Weights of a small GPT-style language model, trained from scratch on English Wikipedia.
Architecture: RMSNorm before each block, rotary positions, normalized queries and keys, some layers without positions, paired heads, gated attention, attention sinks.
Training: a variant of Muon for these matrices, 557M tokens, 5861 steps.
Each number is 128 + 32 x the weight over the matrix's rms, rounded and kept within 0 to 255. Layers, rows and columns count from 0. Numbers have three digits each.

# up: layer 3 MLP up, 1024x256, rms 0.16, rows 158-170, columns 0-255
# down: layer 3 MLP down (transposed), 1024x256, rms 0.154, rows 158-169, columns 0-255
up158:158156126179192194153125045189089159091151094138227108149152124093111160132102114196126104149164151089140153118123143127099103149069089192113157114086125141149078123176139186163185120137177164097122120112154090104152099170095161170123159123115118142181069124090130094114139102138169126170117098132088158140159179056146163058104122124110107127130128154133124203112108211132070100158114142123164193174126110168140044157101084105180105134123085090119108147102075119138135158167128115079137108184115130124118136113092139140123128146164120176129162153133157115110121146133151128175102158025083096107135115141140076116133124099098148168151169142051101080195151104085078143147135073132130109132124134114110157115165166196174136151095170087114080100132078109148212136145105101
down158:092139137137127140131187123115059205158081139161131156171110089089128119167093103175129104154177092138141142168138098076157100096140146181100180179091102131192154148099116106173118173148111096176180105075096120121139100111141115115097143079163113146085134188085155150177064154126124170086186125124098101184149163138147171153122124102111200157047099136084178098193092139130173186127123132131116089110139126062116138099078165076133108092150210140101177119186149105126134103106131101141170133150126201148119086122155170141196149083177169094126140168138128170102116142136162113121113138116188138116122154112155141131183126116135204112173120168096149111093119193053078146155131090134138168151146104053141117115152107181095126180137101129093180116072135121116150103102117151
up159:109164163181151141074206112148115089112121066133101089162097178160110141076111201090091212103079122144098032156109120093140128105125147159128136173122094110130131156170126118143150134112164137111096058170104100121153036111079120169150120147140137068093079117103152208136196158161126130118110126098048140111091155110094092143128069138086186066121145167158137111039142118110070130113113109113115136138093138183194118119124091107153054096190117090143161131145110132145125138099104104095120156138091135112138141183134080106149116099095174103134160160142162171077141110097069105115081164177070117121106097110117137136182099177192101107144136092151128129111159100123139122069028133064118159103068112150164170157078127087139202146172129112122145120161189127145157099079107128
down159:150115115165142105111119095140177153099129136149095112206150180106112073157111162124090156076125119138086176131121120126172139144193146129113186094122123077135096152118111112117101147121103125155053150144165175226120112113100183111146107135143104156133151168099147110158085116140173166139136146099109075152076151160156140170107137056165123156109077126124150122117161106150091131158147133103105082149109138127085141130167155112074095104170118175115089114180144169147150093101157132151132157086250119136126154186125172110171137104142084154127132157123097146097132134174085132188142132139143164134111122128078176154120141143095127166109109131181121162127119151101102140101105131147127120118094136141067169114095097084146102122113127182141169164089164015079137108151135158
up160:188162115066146166115129205110204105088190129122154090117094108130158048098156136129122134140126103135133127134109113168135116213168110176130105147154078112125193094142140136175170164172152172120169101118106092119161099185144123146092129136106160150133122137110101100163066089167181127109091083077114113121182141149087138123082141118143209122144202159123176100188149186104141119126087159124097113102076158125081169088144196081130156141106192174169195140119053077142134134141149061099097110137081092082177087147162080123130132119114140178099108179126160135107169133157081180163186141117119131133144144103152054159133144102148102138073211159096152142087139138063155165151118100191071137120122087165088151190149110120116122111163068165158106155122070057098147179127144160
down160:118171133101111072136127147106200175202112141131104126115155181097074097160110104118138178126144114117159184151106147138157112154208126155099147156093085074152126129065090228136125180136121093122155147121064117111121133155145171150078085180122148068125114105115134094096123142113055109126107124190083073080150121101137128090117083128117129113165109136100085088159141148110154104162086097148108109077103166177175162109115120157064084089054120112102152151104131176109166107106141083092128122182132101112098157115086142093184202128178080123111101108050159070171100058135122141164084154065107137203132144097083092117137121148137161126122116091147081166094159135104136099104134166187092139129112142088186098142178157148152245124028154103158074124119099079147114158146172044
up161:148121154133143132134122095179091069140110119121100191182105091120169193083152211106134069123157131155142110087078168157090198155198104134167138102133074113126112161125107090130165069151105153110110122109138138109104105177157141164099160177112108130114126083064124120130134137115189172171089099081105096180166140131124118130110137137169198135096160158121101055126187089101106061097187173109107219147094100118091110134146134161118085148147156146181150100115156094166024108145162139146116121129133110182092121136120079125108112149132135120150131083072138118153122153121112135125105099161129067169066126139159101113167141110105149062112137050138166087104140078155186113141102094143158084126089167096031060161132134076131162069180099173109176089130123117177145079123093182
down161:108186093129134111131143139146159124148123113123083074112135213141120130096140161114132163110129123133101125117131147096141106107162130122151092148119097070143102089155134089163161143124162101087111110098115137172149119132121108105182098149147179145168147091140124037133145086092087101125064166102183168094162104107157171131087158150087115150131084162152117089112169097128082130061096095150176133083093114143163120158113084137090118143112138152189183114084106105172146113093149091123163061134093139178106153117140184144139146105108121165167124073170165112106124117128073169188152137166135141116183093141159122151128160192162111164152167113093160134115152150125080130126133138110123093131176126150159091171083096077188109125132094154143099160134193145145124118094140110
up162:120175151148190151126081162123175130100111140128146167130138120139136097074135133110074149171116172159129156098132170138137104099049091098158082107128176116138076143155128121111150154146098133139117134117183160148151087134183134135132147065146158113161109099153138135152111158190170152094097076085122154198114139048164142145067144169110148103085168090070144103135114083107171130120180107170078152158162072121082145121153170088122154117098113119096150147161091113130102142166063160097138135141093144119125124143118165176185085143126166174169205101166162135162173151095129167118124127147107132111167136102100060126123170157064141078189138115106149105098224138203123167132166132082099119105124112143096144123084116143130078127123148094192148096162155113128105194152111113
down162:093139107114084117123132152088101106093154148105114128101140126084154111185119092084159135119165139147120103172132118130119180070135084121134154064132097142112139177120190111096142123126141161124032072150127068132150174084171127186147127183157136143150116089131123098165139159130103134164160141127197091097130130154110166161160106143171137116181117164121065142146102083084190108035074126158089107165141098111115130070085108086116127171085187095110164153096154136110086162112120074100134176172168145127100164108163145127174141094141139119170167113120154113170103109078189099135099151103123174102130138105109110180167173157148163141162098125092130156113125161149106144170099133102085132182174113140141040168071142171153144068099055123045088096103140145163093200184095116
up163:101143126163131130180150094113094095129111072101143148127088117175131112128167152139106102113126171085091129118112159151138176165192119072094117090128104102151153145177181146148080098085133143152147143144103112136096114088133124116172189104095133123136137121144112116135122156162117113117086148108131134118070174142133151112128136148106145168141138129119126161122078089129119110098120142110072161113069068101116111100170158114094128123092126116137135124065108154164141118134116164117112098122098160096134140137136154129113126118158118110145051144129137112178146108116122115128154026150089128145082118080129075188103129134133148145139122138104139156159089132128110104094153122084108111131140089094121104150141193164169162121171111153136127155148128107106140136072165201
down163:092153129104056114058114096173130086095161197105128165123094142136175055064137100177117168154121132082167149138148148099072122096197146153135108121134195119099161164140166193087121120082105172198115130055169105148085149136142088149145098119125169097068098135097081122124099086122097184116197090112093183168082159116073074100189104100120150145138106097074043145120130160136085151161155151050140148086124147168137102112060108097143110135141100119171109084110155169169051178168132107118183147083102111120193160051077067199163098106082165084175067144152090176146169202041182116100120102098050143183092090098138062190102084151186087200141164171141127106136064157157138130119099154140120109168121073173121169112149101075101097166158092176139193157139128126183144079067118111
up164:128149166152209104108135139099112129136148143107131099147094094132097128137141173140127136133105108106088122089104119115131162085123089110092080163090143152160148109126104112094115135122143084159171129093117160091083100156076146110097085114142118164135133080134115172138130162132125113118110132132113151145165158124120129124155144133115110126157088118114073110133145097124117126129154161128115134147148137141126088097156126121092136113141115105118134123119075107134129198151099162091159124128101123087119060097128164127133113135111099183101070144158171144141116099137124128160115176133131123101135143139123164108115133091099119120163100091117099077139140128145168136110169110088101112126107121072126162156081172144159186154102161114088092084115116082135146118180093116
down164:097127124125092013127090148152145129078111174108130114121171116056175075155099066172142176139092105151110072128144062073106125105117122156104115170093114092143090204095135123126115156026185108131169192152126150129128145086127101159119095107121092121110072204164075160089076158036128112202093103124131098128123119140099154070172095177102109087147138140107150093132103100129127198218116153131126210188119128145125120052107074148156097147126095154096133121143112170114112157133115164067202131194068160161126081109066068100127068117094094117097082114104098120131202130141023118155119088163075131108119086131148184100200133131123061119129177184119150073104163209117149139125134123168084079097116142107126170145095096155114213109147123091110121141115081115101141127088091171
up165:179038074121163116175133094143145168126211092177146154202058129118101063146120161132144095191138159080169142146175113101097093132089140123170134099118160106109179150082088084097144107050159104151101144125154185098093083053128066097112190116026178109157138087068117130066161159173141129181150107144129115078139131088156188116082144187128186134101096148140198185078125131105090157150141088150125124086095096102123060188148141062166130144154158140080101080097091137139072132141191096088064152112155163169132125095171128214099187098073075139080070201141156118112118115178091100150127167097126128134140137120164116165149119080127126100101160146159154126101153146134112132077168160094141140157158150119136158174123119164141129157123138128088156126114113107109105115129139156
down165:120162059107159117117160106093166170167128134132132131159159140120109171190068095132132172192117129126147164135106099147115144178146097100142127124148184138143074111069148090107113172101154142152108107148081118145154073147134119121151186088113154081130106190172154123132071096144128108058114140156181120101092136140120162123167154105167116104143084109119095132107167140164101106069085120072149058167144092042106080118127088127086157102144077136076168108132110154153128058127084116159151204158184116128046107132110124113164153125146083058085192159104047082132065109092123110171215110118098120158111091124149140104121129114105122188082116139100088141054172144101213177111162117161152123126184171155103187126136176163092170137156124130147110139126116137079184091065127129
up166:161153104183135141095102122146095150155118097065132130140193072166169145079054125131089138167112136115122174130144147155118132142146092071118172099114155135115052149104134080089139147154097111163185153072112163133182097182146159131117146139126125087146208062155150093131152116126075167153122148147164101074107111095068144203110135082125169056147095185031122119151143125124079096111089121127109102101119120138122111124059141082078128174106106171182141106095107118067159150068082146072124155135141149110100130126140153132089209165092128148154090116122126103123157090133168126172105123174160154165197128163132178084123135165089174103125146117077097131108020144106134118133100091121119138125118115169157150117150140094134076147084109146100106123128134156093160087109176106
down166:122174093136127082128092130118158107159107115103145116151172139133157122104167096176130126117151109121145145098147104174087101150117119108160123090102120198120162142108142130187114155124149109178110101112182177091122120172116085131168145129101112148164175123080108067099124126085102155131151151182140103110103159114135071087134101094115075119108141119120138111125145134168122123143120132133118126121169123152126145118148077133129104080185081102126145103093148100083133134159136157144179141165128157123092084146145140098149176102153111141104123159138150132148124147132145108147145133093124136142106065143147099152150126145105191103122173167152087118053093151173140196109188120155130088183128154137123107100110139120073108087126144127133087104118149131118161095121147111
up167:184146157142159148090140141134104180090104159139150133095163107144169095094116137162134151143111165176126143192147151114098132169130061106145169129189141165088122094148109179152130139155148176141109144105072159133088145070136184113140086093114129117120126101086122095122065123141126077070165137129115111084179083082157152157083130147117106099116178125134137109159126111070136043174118092124164123135127112160099168091087078233098078089167148099108212101185178130078183099131117172096158193093110131105137088142166108100147150156113082129154069165129112120094155150153135125165155132085091110109101130144132071124096120137118088089170117132187145170101169099157137152090168097174147164141129156122107088163193150143149139120198165079155135130088088166093142111187146124
down167:114152144105116065172128137102152116111178121099133067110122114134187130148107068109131067133108127142148139114175146163119146195128133043108100109179097153170103167084097149164107067124175119039130169138147119151133066140154124161170120086135111129052144115160118111092125143132171117143150177107097087123127119145094095155189165177129123123122141115122162116148097150113113151139135128162100133105157091101145133118149175111132135148174126168110105143115162142147182072147113139163132165180141105141103156132115103150173084109215135131099087159154155123121108209147112113151076113127102164092115158105109145118048138111110144179125123128158141119148114106064161116070096110079135146069130108123125129131135080138122092150155110188114146148130097175145083153165071172
up168:110156126148153177148110075199134079122151144135161178105085096171160108125135169058167180149154130102168142117108135190150074105127102101085110135105156078129125112110079133153091114139137156135156086183131116093159131099109070196154146166115131152165165076111089120113089133125072088135120140127161164107152117114153178149083088175174094130082177168121187166024160135117141099158151114166101096116114073101157146129154127127102130041104113126086077160087130162137088107131088195128128075098144118077153062125108143128119155126149106157110165143140133120131109116123120161121172095119153179137102145114142115120146093124086095153160139147067166158173168130164162097101129107072105146112105114137149140126139134087111018125172140139150127146149142087112102102114114123
down168:123181189041130076106108086099162048106101143134193144126082140146113144055068141110146123109113122180123153108192076119141087140107134111163064084164148155151086044083159129162087107128130126056103142145104176130095198059156122136142168146105092118131181092136086121218140185093106103098185148160111134153189161170122111164090146140107155162064179171141108162114147157168154149162153136120085152186108118131111143111112100182131148113152165139134108164157151139107089106100103173169155176091078104139129153118116127182155145116083079100126127145117109043175130168127156121124163022142174101151155114165167107136136134135097120153137155084164136117169118093142154150097122177121093173085140148124100179132110119106069059085094154127138114146138134137132108147106086150
up169:118106115131142130116109150162134154193160108112220088086125137160156121107128087087125108107126147128144088150107088155138168158086126185107163146141194099118094092112051154148145099149128147115151081099135106169075121147109154081063054115101081154127135092112152185023134130105123095126153080101104212108136091152179161109098183205209122183123156106110120117141106159117115123186112087197131137113165190114117113193097169090155073087104163091155122171149111138083201113129115123078184151136181114127084121117195100163153091121115068103137153064105138184139107109148160139140138129136118135107155130119120135185156098149159119120127167090110184188114092116146133134073108122131102177162134107071127116083142105114137137093103110116059141168179114141147170093092139135
down169:105153142108090041119101134154177089120114131111086077076138179159066093174094100073150118174110063136158184177120137104121093094098120107127110127159105146111124104046132141127081165110110184122142138108137136125106146188134100095130107129114132156085134133147116081155126149097124043170154099176108132114086073119135126136174079163138187119095125148143071166134122105097160142139063123138138086138062102144084122201137041137119176108131143125143213220153175144133135129159142068125144109161060158174118191086143083078158158155091136111065107133119155191181111202161135115142128133125102160118165063109117153130102098134106112127155092157128137115136066210096135137116104177057074177095102166103099177143177138049147102134094133104155126115095145136118111126108116155
up170:114106120125135102151112076179122125145164099119099176137142130106159126157138085056148121165124073087139105118134211169123208075096136136134117122120217128131087068148119158166150132127114169166117121110089150078070161097136213142167104104151061124144148079112145131155182057136125076105098089083108117123169119126174129147178098111134186111131119158170112128125109155107118129119130100068093102073138130163140103134125164116104104182093152107162158182107123182063125144116122167121184172166110176132175143090112074061077143123080120067127136118155152152133124129092113119180183124079158141097109120103163093136073172173095171153166122172174140152154165124196108099103121132125162143173082185132088187088077151101138065170179124107113147146091079205087137084083115146